python train.py --n_layer=9 --d_model=128 --n_head=4 --n_kv_head=4 --head_dim=32 --d_mlp=320 --vocab_size=512 --activation="swiglu" --norm="rmsnorm" --norm_place="pre" --norm_eps=1e-05 --positions="rope" --rope_base=10000.0 --rope_fraction=1.0 --qk_norm=true --attn_scale=0.177 --bias="none" --tie_embeddings=false --parallel_block=false --init="normal" --init_std_qkv=0.0442 --init_std_o=0.0104 --init_std_up=0.0442 --init_std_down=0.0104 --optimizer="adamw" --lr=0.00308 --beta1=0.95 --beta2=0.99 --weight_decay=0.069 --lr_head=0.0069 --grad_clip=1.0 --warmup_steps=583 --schedule="wsd" --decay_fraction=0.738 --decay_shape="linear" --final_lr_fraction=0.0 --batch_tokens=[8192, 16384, 32768] --seq_len=256 --doc_mask=true --train_tokens=106700000 --steps=5924 --dataset="wikipedia_en"
Each number is 500 + 25 x the weight over its row's rms, rounded and kept within 0 to 999. Layers, rows and columns count from 0. Numbers have three digits each. The size before them is the row's rms in percent of the matrix's.

# layer 5 MLP up, 320x128, rms 0.18, rows 87-223, columns 32-63
099:472527485521478453515534520511541521474510492497493475489493467495507495497487483501503502466498
100:490461475486508529514525519496469450480468534484483477491499490496488467501493487469456533470493
102:451490502456509512484491494517530539529533468490514501523512529520518485486497498505490487500474
093:515557534516456465499497535508477499521531523480509505525517490489497538503531448522500518482526
099:524513514532508497506475464520482432536492513480475519481524521504492502501479426510477465516522
100:514556518516512502481499520468509517517525485484491478477492488501529513510489507495506456517471
100:497518491481506541539485487516509534509455508553475467529543514505502494552523524513501506481533
097:491507537547505507475531521482465508513461538536519460523506482511502506535518503556505490458508
096:514505509493488542478494530480536454504494504493490494517499466517512521517464479483495511477542
092:544468466516515495496525485502537514505493524504476501501501465494493466499450449507502501521486
092:494473496492491491510505527496516504564497483515552497492483488493537466454475495493523529443489
097:515517455516495534517533493444520540555509534532453490508526464530506501470495526497478489508483
091:473526471487486466481494474507488485482512519515448489531469459505483496521521457529497502488495
100:516514530531494465502500511518499519506515496471520452539461494514503522533506467518491464462503
099:509503505460517460499485487511536490515521503496476548447515511460485507441452491503497522501529
106:517496468485525527485499500495536493465541493503460499537495514528491516524494570516543463485497
091:475521444509498492481449514532480503537489505486492530484484469492447518510480505481528457487489
104:478526501510468418518464485513475476485504536482497504440506540472521477520548534494494500536536
087:508543515473522494507478465565438524566484502525499471507505511516542498545508541479466486494486
106:530503492449483477473479495483506534485518486467535474449529475507463536456534492523490515453509
095:506490497506513490483468510575495505481542485461513478529505523488514454478469506483525514476491
097:520550495514499446501482516504551488516492493476492484518487460491446557495479501494531496518514
092:495519518464499491496508507514507504510470478505522476511505552507537517478543522489499487557513
103:536476465505532494514494499524488521494457522507513495482486528520506515521491527497462520521438
101:536527460508481534513520475470487476486489514505520475498549488514470487512499498503485464491486
110:488485524514454484512499529535514495515512451478461481497507461495520517522482490458548516552457
109:512510500526512451529488490496517486534515475498523538540468542528479497494499485502537487513499
099:547518518526488537492512513499493544502480461475476473510517526509549522510494491516500529494525
085:522471485447529533530483482507518502459499489480510490462541478493509492504512537506505495494544
096:508507524546523552481478515514527534505491517511508517490472496498498504499532494536527512495508
102:476509525514489500489487476492498527530527483514508505510561483499508499493487520501492526457533
093:491491472494475460493464494487514514477500531543501558518504547496478473494530531456516482494519
104:474481516475492513487514484519497515522483517489469505481480525471502505527520437503501518469509
098:527497502551485522491500514512492459497488501534460509487513519503504472532482486498468490494511
087:498522469532538545478459529520530525485492453524487474484446453506541525495513481490495500480513
111:505517532499497575494475490467516489483532477490470512488501469513483528473472499491532518440518
111:502507545505497451505503483503566482505495479519531511504489532519510546539498529476488506495491
110:504522468469521537494497515515516489488533450463502499498495490482507512510508487515528505530503
101:519498484498496523504488488520523521541502473517502505505469479505494493527463494464488544508495
105:513490493491502497538510508477496502466495522503493501503525498481508528509497520542476501468492
103:499536514481529526494468499467483477507503492496488515477482492487451504551487476499487503471478
095:517481472472507489518456466523510474531470528484507517474491515497477498495485490474501502472484
100:544489525543511505507464519493487480473496524524539510481495497509562516478466539538545518541503
100:505485488543517492466456527466533536508527470494495505508482487566533491525508528517508512483475
096:468491522496529487462519502502541545510526522510519554547445496505532456476483491490470505516504
107:470473461559509513513498467512483512490516479513534479519482503501504499489462471510525486466517
098:502488493465513546491491492440492505515491535492526493502499511528456515563498511489515466508527
105:495495468484491490501534508438506517543469483506476467501489494493484500481498440473507482489495
106:566495537453496486524488522479521537532456489527503499516438513498533512515489496477479460523499
106:481502475519471489500473494506574544482509525497506493526509481489505486483583530542515475494463
108:471500513452489536467475499501529447482488482494520518529448526491496499474529516483522509497542
096:517439503459498520485480544490535515486467551485566523495521523517485476494512461507483501450503
096:470523511497492507493531477520495474473524532534498535507471511505511490493480471512553564503515
102:510551502504512538503509510490537505522496502517495509438463533539500527498494448533537507484500
105:523485477489479518505507551486501479496447482486549488466513487503525453444567495496475507481523
114:451516507534483485474492507503520540531513484522466538501455500507515452544515542514493512520476
104:482552542517449530473479535484506512519419501503480488494493493521469503499465545534468462513513
106:506524538514488504487522488482476492503461489528530494557500475502439542497496461480539505510520
104:454523475468504515487512475481512544500467518544488480514495534480500496493489518501483508461486
095:471512463489528470512524505492508489488524521474541495471535472516534559487421519509487521520476
097:468452484470500478494449544501455481477492554497484504485493513493498474472512457491523462475479
104:490501485508495523518472479488545480496476498492509482469463524498538503510476505467487453491498
098:539536533495508504518512519476449470510506479515491473517516503480476480525520471456521527511465
096:503519517514495509492486497501494495497505472501471496458484504498485483481490447502487496457546
091:495510480521511529515469508514504501491479484488510530474522505498503462497517496484473513485503
104:516441520484505528460503470492489484484471503469448470474527480498480488540517473507479466468520
103:510468510505497518506484511502497477525557518513489527481497546479536505531499483514471482499495
091:547486521509462473501539464532506486487524485514510526486522489493527487513527460498492534519491
084:509471472567505460519501551473537546471461507509511467536508485484505512482519510492470506532511
084:510460498487498519507478522466460524466499495485536547496489553542470463490503520468494481485481
098:507517523525510511506498537509528483458522492457453540501522507517490544525509503513490501507476
100:514512462536464516496502547480494469520488465517494508508508500499461530514487514539455507490536
089:513465524548486451514502480500496517533499520483504487551486477479482511479533540512543520482509
107:481500506471537467512504521495505493506543484539477523495503523493516534509527530512527498528527
101:501546488487525483493512483519478499517484482450503474455486449531504498488508477521468477482502
098:524486492473530486519522472498538482474527435517536522457453521457477470497524490484463491506471
103:486486499513507515481515511498505468509479524489521512469520523492503477509490531517506457508526
101:509461421491547499454494523543472503491492511508511520504475508494557504504490492497521483526510
088:472518475510526489512468514500476523481498500526510526523501508498511539497471473456485489476538
096:536523484532478516490482453514444462479511504490513480492496516486501460499529512446498504510470
105:487497523512510538502505502468506506497436486524499517508534513497497517524450508489539489508466
098:472488457457499491523495524502510483478544481512487510425512498503510485486505502478484508502477
104:505456464449476508483534508490492493496538479483456478546517541478494515481505547513523463489514
103:496510515467533446507475451472549504491484510498484527471518494495483489533450514532509518536477
102:529532498500481465496468490459523536528447469473551547519516482509520500533489492511502520475504
088:478474494555517536493476512491450516434504500451587527514473525508505494539443517487530487470479
091:476486475482467487538499497467461485478515467473510526525501496511503502577486487491528530520487
088:527459455512511505500493506460484512520494476504522483516506494524514501479506507523479512473534
092:479451519468512506504497560429506508502513518516503483485471449481526511487542549484478515510470
099:456473456525501474492484522455521507496466551518484509514512521502507490554450471501449493500470
101:468554520491495483510515526448495500496538530525504499465469520480511517495504525491471553534492
100:495511453478502472523526515480476465533546507499510481527528508481493497536488485483490541512491
102:491508494471477462503501533481512454481472507488512495496486574494509508484468506492473506493485
105:519500464505495496538495494456455519533479527484470498491531499504523486519494525563484524507533
097:479483467452493505482499503503482498515511489490547476506492504485525523504458525495462488507518
107:468532536550476487507484494507497493499483503507550513496515489535512519502504542534432544490519
101:515547499511476506483478472479543478503496567489516514521506526518440486517493533487476516526493
089:528497485535459473488496525511519482499492534512504539476506468472449525466503539518508507531506
112:442460488518489514510539504502513525477515519476478537520539516486519485476484494482511515521489
104:498489507529490498490491500470468510516447488494489492517487526482473449491508470502454562524509
094:514530495548453512502468499464480507516548452497501489475502503473510510503450524477446521463513
102:472534479493458528500523483549506494503493500507493489476552512488467533480478462522462496552536
099:477511537505537482468504491493489502494516512518480554482476509498459497485501492506524476498474
094:557505512499517472532488500500528528516529527483520516484489491511480464519423493467507499492490
105:523507537476490491463497544507539494538514490497442501471529503478549495465508453470487476489536
102:537465464490481480504494476494531481504522496454509516461490497494459504518492492466516509537516
102:505467488525491466507481517533543502528483460493429496513526503490442473509531476520475524483526
102:490483477520543508482506482545466500484500470458443493493521482510520512475493514498446538480511
101:473496469488492469506541490455523520507539470518484526515501506497495504545479494487505535495521
093:523475460503463485482528477563569467484516516505435500480507500503506484524501539543517505483532
097:490498504516484491522496501528493535479512516516430520474492515502508500560562519527483501496483
096:465515483555482494472506496493468529508520515536526528462486495501451503497484503469504545437540
097:501499504504504496497472537473483488540463513490509488471499508493527451507499500501467480540537
107:508525549483492552507497488494500511507499565502502477504514531471464529474547530485481499510475
102:527536485476485502503525539447500474499527498478498496503545484516522535456520492500492480519540
106:502512526482525502480487495501515519532483547492494512466474502504456486551486471494504505500487
104:509497499470515526521500448467545479481494467484521532486546452504512469529459517525512499506517
100:499497457522494536519544446502507501516500470515492512482481506512478531479497527499517496537489
108:490484506471496485507478510498483499555535506435521454551521520503456466545509509510489492505488
096:507480541466559501519513477497496511468494530495502511493487504447475480470515543476526508527461
098:490522487530492521487449469497502491451495508476466504490496513497499500494538483530494534523513
105:527458519494557478491512573463527507533482478485518462516443491514511497501493498489542531532513
105:504530469477473491521466474525487516515464527514534539469488562475509502523504508499477474488492
101:516508539544474501511485496514478480514518501478534478453524471494541532503521496503531509514504
102:535500502492481467499483490494502492478499486509476476496507494511505475520475473491490509457511
090:505479495456474482466495504485459505527495486453488471543499471508526484544522487483465519498509
101:479468495460510449492500508491508497500510485545492519436513492476415511526492486510512489464491
102:530484479551473504502513510478493470548521505470503512463486518478527496502468525518479494499517
090:503448531509447523474484497495478452497492465528502557529502544515458469532503522476501467519515
100:506499454517504541500515554540520493507487518495499515460524517502482434513545531490539484460487
093:516478545492470519511486545497499512504450516458524491480512471503491541529493518499495487466544
100:492494467480494469505535499485517488510521488455467471489565496499473515500556453528512463494509
098:560515480480510464495493529518496509469520484463502503497497482522477491480507489514477474513492
099:512513509484525495483530476520485503476498513505497467498474520512497501523482512521497530479460
099:493525509505516539524546443478494486503547534512516486514480514503549516515498553491494494486503
110:535492536526427482513514509475493513459495482538516469493489498479473509504556498448482511542458
096:509479511506514502527485455522486504434542532510461506436521447497501506509532528538521522533550
# layer 5 MLP down (transposed), 320x128, rms 0.178, rows 87-223, columns 32-63
098:508529547497457520475471504529506492508457466479485488503513495531523478527495493494519490512546
098:542520506484536513489457484512509490503452494501496472514523560537496500496486497474518495430466
101:464502499515504506478497536536503466484538495500435520491534562521439472520497480499459525484499
092:478525527528474519519462503502477509506462512495528519486486502460521457471544494495514539503460
101:477469509492481446533453476472475499502501515435483516507512521512543479498471459520507530530503
100:492476514539513547499546473533519521504526533483499497447507482473506443539518504521534481493495
102:512449468502480510498547473504514459473538515480485509485533468496506483482462503488470505530504
096:480509517492492483545571501522488496505495468535489524458554464504503496491533585538500454543526
097:499513486472485509495507543512535527455488486482538551444482500473545476543500469465463496475519
098:513461475484502482511493527508501544504514519518474506513484474497459506518516493463489490512501
098:495518481476519500531491529463542498488452449493514474553542491520462468482486490489543469471500
097:475520519461508500512496473469454512541491475514509500470518473490570536509475474475477495489505
094:487529528490472512485520495459490464484498519523479470532510528524492495539498483475479462510476
098:468573520492488543523518496519429484468492464493454489507519514514480463488497507515489470525571
098:481463533459527508505474564504487475459512495516465500494483476529454571500511495478489480474504
107:524476525490510526488473547484476473478499542486507497498462483457524495501535532509479492480445
092:514526505466520503515476481470513515449506494489473467523500474521512502535474482442526468498524
103:478505506519508456510486504522519504501506543512462500479542487499492494551544477488479491504480
082:518485486474488473492477529481533483500490489492485515496427487502489532525513502451540498528489
104:491463463496458528460519536482506506501489489505474517527468527469473509484514503515497533479481
096:492545448521477487458514506494533484502523510509484522486472486492465528541483464511542528492514
099:504462515494487472495498506489500490495531510507508495511489499516513557473494516447524498503508
094:502562503483482492517514504489461476488527485472490517497520507477487467495495488523445542480484
105:532515500473502489483469550496519520524493467520495488527558459489496474506467522486520495506555
101:505512505527487493510445508491496444509537498480487500515520489456484516502517502517493474464497
111:444441520511467477509497531514518491517468491503511518453486485473509491510515491489505528470538
110:454454524496501473438552511470484508469481528526496512506476537503504506492504510543508496507497
102:511516542475501490460473537511520471490478488504492514458533474505501494527508489486487497483427
090:492499528467534492488517551505520508513522483544510511511526503455504481500508518515495505530538
099:526481471513478533468539517539476454457510508498516516511473471457499480455476492461506527467532
103:516500462490540494451498465494530492518502469460523490481502470478498468506456536482469488500524
091:534490527501492477528513491497475503487483504503493527473491515536500476514497488516472536505528
108:517495507512522496501502508470509534507495518529479535492514491556471494508488481484529435487486
100:472491508506528528514466508507534546523531488452547472508502487521519529487531499495532484454495
094:520515459441559486522491503511543531488495476542463517499494470514519453495485512484504476510532
107:472448502470488532484501483499515492471475455493480492513529490516524471471510505524468482497529
111:476497491501534476497498500476489468498505511537505541527517499481528471500484531500506526494521
110:455540491502476493475506512525523486469460485467488495519463501497506561512498445472493480477508
101:524515476481492569501569463503517499515482521509523505496514475483501489501467546490542497483453
105:499475549510523537509491462520494494493522533549483485452518500547492459446492513481483534506487
104:528550513438536491477528501513482489507493492495497507487501520478521523493537526517511484508476
098:525467490501513467524494468455528539482496507493525538506497483478468496502518522489501511533522
100:504532500477521494461454483526489467522518500444519518482538493536485546472519516489481506457529
095:517529480486487509488504526489493467475512513525485510497513549433503519510507516424507503504466
099:484518510537505521501415514496503489514454507459491446514483523515508470490502531499553490512471
104:531473484481473571503480509484528499548515500531510531501517508507468515494512499509504521513524
099:524502494546486520495535481537498507494505555463482515531446530483498492506481460509496512512460
108:499508542488502510500535498491486495425511502528545438482526525467485520552466497505511463490457
106:480526500488478488492521492479502520536521455502508483428496512519513476488510526515483514501513
104:498505502546528505490516490493499517514484480525501498496512501509514524501466501466521524498449
112:501467491501482521523496497503493517471492504485523484516492557506494490472473476522512495499504
100:510515481514509489501492502503490490532517504510514531494478450493467514479522493481518479535464
097:502511484514490486519485493460470499529517531433536515503514483475509518491533462484530517519545
102:493476522501516478484448501517520500471439492489521493512480499552520504529511482494482448498512
106:468468460519504492499516483503497493503500524470495468495472498481491488507429477493466494540481
110:473525500520502459463497557543485508529517490490475525528473484517485558537502520495465459486522
103:491455502512506508535491489517519495496553480488505465495528477526511496493503465514521509505428
106:457482492522493517534489493499496479500500520502508519489489487536485483481465513466467531483505
102:493529492514504440522540455480484498495525480480490528470507455498494468497512511489497531511517
100:480500508477512499487499532468480481456535521514524535496498487529507553504521521485527499496554
102:514536532506510513561494461527514462449501535521493482477487472518502522490532512503492452510535
103:534536492507518546510525497540516491477445537489458494465515495506493511511501482509478488518505
098:543521493514521495497518522571527499483502483460498527535459470506501526509525468523529498502554
100:506488499507531529502508484490539491489497497497504523511523512521471467524519511536493451482480
093:517481486487493504455494512490480485512493505445504487470499503451508475508514470509484516489503
105:489505507456494513521496470470538489526520508460462547505494516516523532487487483507516477488482
105:506424513468466476494519524488476513525552518505479491458501483524545509465516531488522492479526
091:518470501502529497538490511523545491507483495487465482483547488490526458497478446500480521509489
092:483464498481514471519432502479498474467482498492500541525515498402478491513483519416491514501508
090:477490470473493478468528510427480490509513517482494503487520536478499484475479512474531500528499
096:483506504492499485498490563486519490498543503508514475518501528512475488473516502523443499523549
099:518483523516501488516488446494502527522509491453498495525505502490475513492465469498490510521461
093:495480487526490514472445508543526474482479482476537511514479529497462510488497505506502525484496
099:486512509463500465449489496500511483529499466523493500524490520566498535499493505544520506478488
103:471440539474501503501523506507502507483491534518528499502493510536522488521535488480524506526498
097:472481466503526512458488535486425540488479494517482502495481459511529543484470447492486483528490
103:506454506456515526514455484498468510526441508513534507532480498505485513525516513472521543477505
103:541513494449488528503480480505524500486484519527525551497471516502494455551524467491532494484468
085:512500479511516481473518505491530541518511510523513518539518557520480484494484551506489491420521
100:486495515480509510451478508512491491480481528519522555453488527498474546463484552485511499513456
107:492480549520466491494500545479493480473492508462482504535477450479528477512495500492460535482495
096:497492524522498543521525515482476463505533501509475492487480501487483487509522510487488498447469
107:496502460526521484473516516536518501503486501518522510514502534549519465511503535489518459503487
102:539526524513484540501497495500535488547487442477518509524530540533554515502493494464457477507480
103:534492487468527483539463527538497490507549510520483525486527491501483472536517514524497519470475
092:542500513543513504487491503530476458486504490444551506512513527489551513524493516486498530526494
096:498492470516468486501517493529490503513536487491503520539484495499526490504477516502517527507473
091:506522470484524482487484474498509499486518530515476466518507483431475534501500495504541488487489
095:479518492468497480502484543496503502512483538517514464471491476475513471476528502444514509497463
098:466506484475473484508479507466508512519486493483474515441526462477465484495498459501507487511515
104:503499479517502517506497513511472468508513510493481532479491509547482511513473492479496506496466
104:494475515514453508502496515494524538470536513471498502489518494504478504546493536498475533536537
103:495507532473524464508427493480528504476483495466493478465507498530487472507511546524474491503520
105:488515486525497505531495550490500522487532522501504458512525496484511463484514528520457526510522
095:596507501511524501506529463495516507516484544507481482512498529524499487504534486493550494527530
107:516515477509478492494522524511442548521491527496476516500506442454522493463493508515568526510485
098:489496479527521491507482501495483498476494542494473536498476484469493509505514490527470508451496
088:518491496468462463486487515472541506494531521484481502483510467486479565516520532457507518478521
102:494511520523499504552545515475508509528497489489474484514507488370490545474517450477515482485505
105:464455478496475541517478511497493476534511490514498468515509476496461465483506533487490554508444
097:543484469486489534511474514552484513520487468489517556505501501567510462454479480514466536510546
101:506490461492496534472550453523524508468475514522534542530485517523477468469526515494494532502497
097:493459511463492506505533539511525528500513504498507463484479488501465553531536534433521480506528
093:477454520463521514501412535507522506503474530483522513485535528551460505531513499538509518498481
100:492469557488524474495439430527506477518501488486504501476499490484471493500550514497488516506509
105:501517485474466484506507513489499524535489479486513496536493558478529516483501482465513493471507
102:504521486468508532462466516556511484517517500499532452520515514523491522487499498485513518552480
103:478516473463526512464452511473500448464503486502509523500467487516483529532500465530494530503494
099:510506500472514501495506467499506485520495491522489511492480534538521552507478500480511473481486
095:480525479490500497468526564495492510486482554532488490484474521494472524502492514484479507502507
092:493489452503472501520508497497481477476526479460494479515483542527448549474502496474533474479526
099:516478507469471484488473488516525495500474499474456462532518534489508503493491534527454459475540
099:476495545478495516485532529491498533467501550521492489507483463510489510529451435519461511510474
099:473513520518487526497452489492477498500489505491465507512517506481510519499563511438489497446528
093:489499510544513477508534521501463517477526478527493467484502465575469498480508539487520505503499
104:491481538551469510542525501462516526503526512523474496501523476556495482520483530502466512497505
104:513513520524515488481478538492494504488504494532507504492514476571517448502494506539503497471504
098:494507519546534512502479513500479461507519505481483492496531509469543506533458483497526520495507
105:557483499499483502479493533511534514504495568484512542445484484496506502518517502531503497501508
097:502507510522525452472523494480496479519506468500483503512504518608518482486516513483464508489503
100:552508499511504510516546505505497447573524498493501515476502481477516483523478514464518503542495
107:525546471498495547474520506501516496479452482489484518521490506551528535495467497488496494521480
109:472463488486445470491541463500532482498505485494456469549504496491468483503502482503507514541523
098:458510539482523423493478515511522484497497501505529476525499493509498488546514502527480508444465
099:519530474514467494515505472494460501503501466565508472488520510540503489441497508488570533498508
089:513501490470523492508548520531511547462461500482517466489456497511475482536462495489500569507488
097:507506481509494519513480505487486470535517498488513493504526542501514528524507498493498520483456
104:506514490502500524526496507465530494511505511521512537514501537510536534480496489511489493466494
090:502467502501488446482481504505524533515495514521482526511525465505533479490502537544512462494498
100:502459503471500507557459433515514503526488517497477466489484524527514504439511501469514534515484
093:495486527461485509499522559501455515488535479510530491456461507519475489475494480514468504490532
102:519539506531521517469487474450466472521498520498483504494467523524464526491516485533483497511522
102:508525449490495507470500443511512510526480498471500490491512534498511518485465515536522479457483
099:500497502476544470468543540508488526543495493540493506501490485498487513537553494504470504544518
102:439469507469518482449520495473490490520465471495511506499507536517498495527515487498507546484500
102:509510483445482482499542500477506542485472498487506502463455518501545495505473519472501480485513
101:508483505498475533480484509511468511471459483489516487533492505483519492491490516491459508496507
# layer 5 MLP gate, 320x128, rms 0.188, rows 88-224, columns 32-63
101:548520526513450495489509503478502530484508463479506526480477474507544494483492511499521521492488
106:509535435510490493482499504494509502497469499509456533501486515523462536457520495473481517476481
093:500492476494453477515512475535472478503519470534498527508506527502506506504522441518493534509479
104:463506505501489482474486507524462454530491477478504482517525478505461494520478506544469527470496
096:519531518544482504516488491502482514504560466507497487497471516484436499517453495510457488500477
107:477489478487491449494497442510490515482532486497525518469530556475519508511474488498441523485487
090:488576486458457497498473517516486491517501495489483501458544472517460476452531528472480505504480
099:536505545461445516494499508504518476525510498502493501547504512509536525501463482476511497509511
089:515551515508485498497560470526505511533547466522500494532510499526525470448487477542521517527468
093:484509510480478527492509513469471490575465484542543447479460510507520472444488534528494547499496
098:483448498462492508467504503511537506536502488519480495503507531501479524519486479506513501527481
104:503490532530500533476492495524484515526523485487523478439558471479503486486476529500488503487496
108:511527493471434483480474490498521483516492505512475497479521472479511475482466525516517502510503
101:508477502460447476475487462522502508524539432484488524489516509475525498466549437481514494503516
105:502487529518531544512509522456470531565487525548505528515448491486534484508560502491513506486466
091:480522487517489513460494522513480510562515495482520533478505522523473552493472511499503500474468
107:522486522546486513480493514499499462537531498478492492514519487481503473472477508470427486522510
091:564507541509489482498460510501465511533504516517507497475507487534513484511478455479499507487495
107:566471515484492493523478462501505489506502462502491459495505522518495516510518461484511528473497
098:521516484510507508452477483470531476483537490475501457481515537500477472540480453465431460484467
099:496474482511511553511555496507454555497509525538522518481503506522516487513520507497495535476467
097:499547484524434523502492466488478513523531509509505483474501501536476456487456482520496544500495
103:448527492485504537475516485473488514511521481516536510459536532507534520505478492496488532508465
096:543519525542504488478502502514510475497502463518487482504529488507497475466480470490439468488485
110:544465476519493496496517474530436522474499462518487488501540513487530527486483573486501525505490
109:539519506513471522448499499490508513493516489500481489511509471481517414480526493484481506474486
099:543487492522487539480487516492490474466502492454471520482498488488491481482493506501512564485504
095:504484509517479489480499532486501490514510498497519524503469498494479512471458493502472519527438
096:487477524469456525495464521479491428534497498481550478511501525503487504482531437509487491495549
102:497496480548521522441524501532530521516500511515488495500485488523469488515489510515461513491479
090:504499491544485474477513555485513468491489510447500434508519502501523512518467475513471479519507
097:476542505463481499483473499473431551501526478510499480528513447505527474504492511472474512479451
099:515493516548466531465509487538517497499505443529480486528529520522537482495510489478465503529487
096:505532516517516532495461528511464532497535459530515506504466495524512544469526489512503493504522
107:530483504477492508478546510506459536490500478519536469541460502512512503486499483490482575482465
102:586518494544473489486510487543444489481461463527506485472521549482506535489498520535494494478505
113:512516522462511489458509490553501502497510465498475471486482541489535528484540467480465503504488
098:490512502493518518463509509458465488508534460552522521496469508485487457501438511501470524501511
102:465530516483439480495505487528512491513497467513509526481524526493533485489512544509500520506488
098:520515510506498569477512499510479487519461533508476481493491501493503490452507533495526526532490
102:513520480467517492485495476533468486545506495487506498496516508548503462486481464481508533491455
097:514525498474521465496519464530461483508506476514518518506480524494446512458529478497510539478495
103:536496506472534466491500496495483506492543516490497505506496498536520527492511483501466488515499
099:475474512478461541478497468485485483535501470500504461490543531529472493468544441491493529494507
107:480512461541509506443505479480469489479569483507476512502537489498517501462480506493484524528525
100:488450493549504516447508508506522502525500485538488529448505495475489497475495486523507535499505
105:494555537465523506488478525495506527519464501517509469465503517504494452520482478508508500532471
109:477503498480488496465536476503488515536503461511501491515517505508505519427532483500478499509490
106:541470480517475505504544515504458473495494466517492508476562519479490510488466469489454542518484
108:500525548503479508450539502534458526531526464549510455505510488492529479501501510498475524511498
106:521492502528523512471508492539540469515520457487481502518485480496469490469536519497532513517459
102:499490497504473475492532532492495468512482517496434524518503521494495472539481482485477487570474
107:547510525541530504480564500511501528554474508507533513496454506515469501537468489499529525474500
097:532470515457498524494502466494525487473501487499511509527516489492476566466474495498499547536421
105:549490490507445499488529511525457496498501503497520470511523508504476496452498487510519485530478
104:464532504485510487471501484471472476484523483538537444485544535479515542450498513495497533488518
105:510469553523476485487454503464521499502469486520512502494549543512486527452515509511468503493518
099:479544530490454525516518493479454516507487507516487489505502559506526504501511490494492521539468
093:517474486450490494502467484502472490523464420506490494499485478498456454507470473490467526506489
099:486461479451489519480530510517517485524500486470524508495499545501510418520469497496475521496461
100:480484512515481490464475460471508489485537493470557531521488520460529487474480522472485540511496
098:507496527532532517501547486517444491503478528484497463541518522506486493503497542534475478513490
097:508499486517525547480499492527465493503496483492490512515524521470497495432505499511488498543470
093:474492476520484544497489477489507484533534491539516461514520486492514453492462513519470559512531
102:480474490534515469487531466508496484527495503492495496499544500518494464541506469504472517482437
098:520509521523470538478497552504542508524508539500500515487514499462506520474509534469491516501499
096:464491506522536492491534490500485506557478481456512460478512540499507527531463472513488511493499
083:473452477527453487497478510476517527499490477504496436524520533466468498470508544478488542495476
091:487545506497486504520534496525518483516501492536496502536531498488503525466511479537434528503502
101:499430527489486486467503433486477491483486501519503507501485512511489478464499471493472510503473
109:524509518519451514503523497531448529570516486516482489457526474516478490511490486477486492518467
095:537532521503521482475530494489506534507542486531473503491494521515509498516519530499487496489493
098:519461536516459512505513478494486488484478479466521518506491514499480507481463510502493520508454
104:546482481487519488458492466527481522584510479485533473526444525510499467466486493519479512520541
101:504504485536517491455479491501497495475501505501471539501490482497513512507549490499479494465457
107:481499485512505525467546486496479514575498470519524501531465498472497502501521465500487503523524
108:471515503462515490448471521519506507515489458476495464456521505509509462476448510493478523474489
091:517489547482477504509532514492484500546505469509483468470510500490480498482483526566512518510444
095:523504487523516479494485505436470485560504482521510487500514506466522482525482496537466556492502
105:497493514498459497461514476495539467537512446486436510505483444495487431521513518508534460475493
093:490483515495492501500485465544467482546498523499490488499493549480495475497498501487488474495496
104:477485487521508478466505476534529492496520512508474513504469482488492489478548506496508521550519
098:496502508512497508466517505506516507514540512531490522449450519482485530497538479495457511515493
103:466521515494495547481494496522484541535466504530543492513499490490509486461530520520462564455483
088:510497522510484491501529459543512466496503489526458487504495522519474494477565524526496506503511
091:517490478518514535483501547523500534507494476546508497484500497507503504451509472513507494513519
098:532464538505498505494528510542487489491499468501525506522504548509508490498517510524495545512506
086:485525467525506510481490485550493442522528519438540521457535495464499498453484504485505498460505
097:472526471486505485489497461512457519491503489479504486533526510480509452498530438474436531476458
095:507517505444495511445504501479490464503508519516479512454508476502463518537475479468486492517441
101:505535487472536543495506496491470520515518508526491501523531518488559477508518514532488546562521
104:485472465484415530469488487485510470497481473488496467526499511547483506478528500528454464520495
108:466499485508468489498514508524483528509550495523504506489509504495459544508500525497514490543463
094:492525466513488503476520553459461495491494483521541440509510492486529477522507451469499534466490
105:476469461524499511490490472552508490524530502487490486499548559512465495486459534549504497530478
101:535525531529521465496494497480508488523506525511508509535518476470470470515494495490489504517450
095:505477539487489461483469538487524523520497483523511508487518467497480506469497502493514544529500
105:531511537518484529513570547542492535501496460506497516511528536468509467504510464488462542522488
097:505523497527502527471506430507481459499491477504531529502508512475516498515487507530491560505499
097:498466452475451529478520477563511471521475462512493521492501523547508513501472491494505467532489
093:517518499543466509498529476553505587531476526524467509469468528496466496475515503502496487529527
107:517502500521525478451477508486499482513532487515522490513513506485489498497511481510474501451506
095:491497522507483499456514532516517528526573493474496522496468524506494468490486479507531493518509
107:536496500467493501463502523484512476521566506509438481493548501492533501444510507510491494497515
103:518535468496477489495555483487439542498464502501499502452534507500502499479513496507488573494503
098:513538515509475492481515484524480500479541444495474466484513482492536469479473535511501461476465
108:490541543497519463474487482532492432476492478478510459487532482493517471487506485545471559478532
092:523552512468500506480508490487492525489487498540511491523527509498534517497512528518459537432502
088:496535508497461532515529530558517490487542493506457480523529518506512487483518518534491502492508
093:464479467497518502477491515530531493495483569470522527498497505476477503465484523462536503476496
099:506509533467482518511495463501530475503527485521504484487518504497491534477483527478506500508474
092:536526528511486518457495523482515517507504500493470411531523490526517516520490485509450545497465
100:555512506494521554511475485509446528497535497490500491451499503479504524490552481489493513525489
102:505494531448521515486511453499476481488506469533530510534511532469442501484488535489523494505497
100:506547539494468480496558527486508466495518510510476517461482542483511512510495529489450525558505
101:535510550484523481514508492548523505543521533491518514517489544480499511459545472483524472502485
098:478508488499500475522540474536508501506499470534479527503479486488471506465536511485482528481469
105:514524532483461489508513519520472528539482500498477513484512492481486536564529508497507510482496
096:529476529518479477453522469529454486465520509539519484550465534546534481538518499514518511531503
098:488513498533471470470530548514484464488509484495500520480526507499497506518525526571432494482494
108:450478507481517505465489442524502472480499508504487511534485528533493517535509500507445477482502
108:519496489497489464453502475477533508454518494522500488470493514469512515496477538488474531515504
096:520478500484500539487493458473492508488470478518513539496508554526513535534483527525490492488420
102:502487481508491508492516529482500459529498495493503507507538551481537493432497515504523520509497
100:497513519482515531481515537505458485500488483459547454485547516497536502505491496467443537512494
097:541493483538476506480544501512486472537516486510502524520480533520530496496490497501499465522485
099:507480513503502540484486422524483488504451456541481468516484499507491508484536531487488501507521
094:480459499527501489498511477511524467514558513488510473516515501500514463475507475520507492556456
101:535485490500473473502458472573488504494498518488471509512551485494498500501512535512481532527486
097:536511553484479421490526477504502483495514492478501516491539513507464449492519506549455549524500
096:473476540522492481447488487539502494518543510508499545489512515464498490481543490497538498559525
092:528474478448479510480484479474477497527507497509449478476486451529512509482481536497501558487499
099:491537466519453530478522492503525508517501493503502485482516497499519474478491468482442495523507
095:471546521474494495452483466538521517504490506478496498513507499513467518515469560526469515497526
110:454490489535475517503525489524477549520506450550533487470507484507486518484551474513462507494455
102:463493499466485503498525512466494474531481496510517520445532504491493517481517463498403519507483
094:524522542465488495484491515486473478513529509481490472430510514508504540528472471521471538526495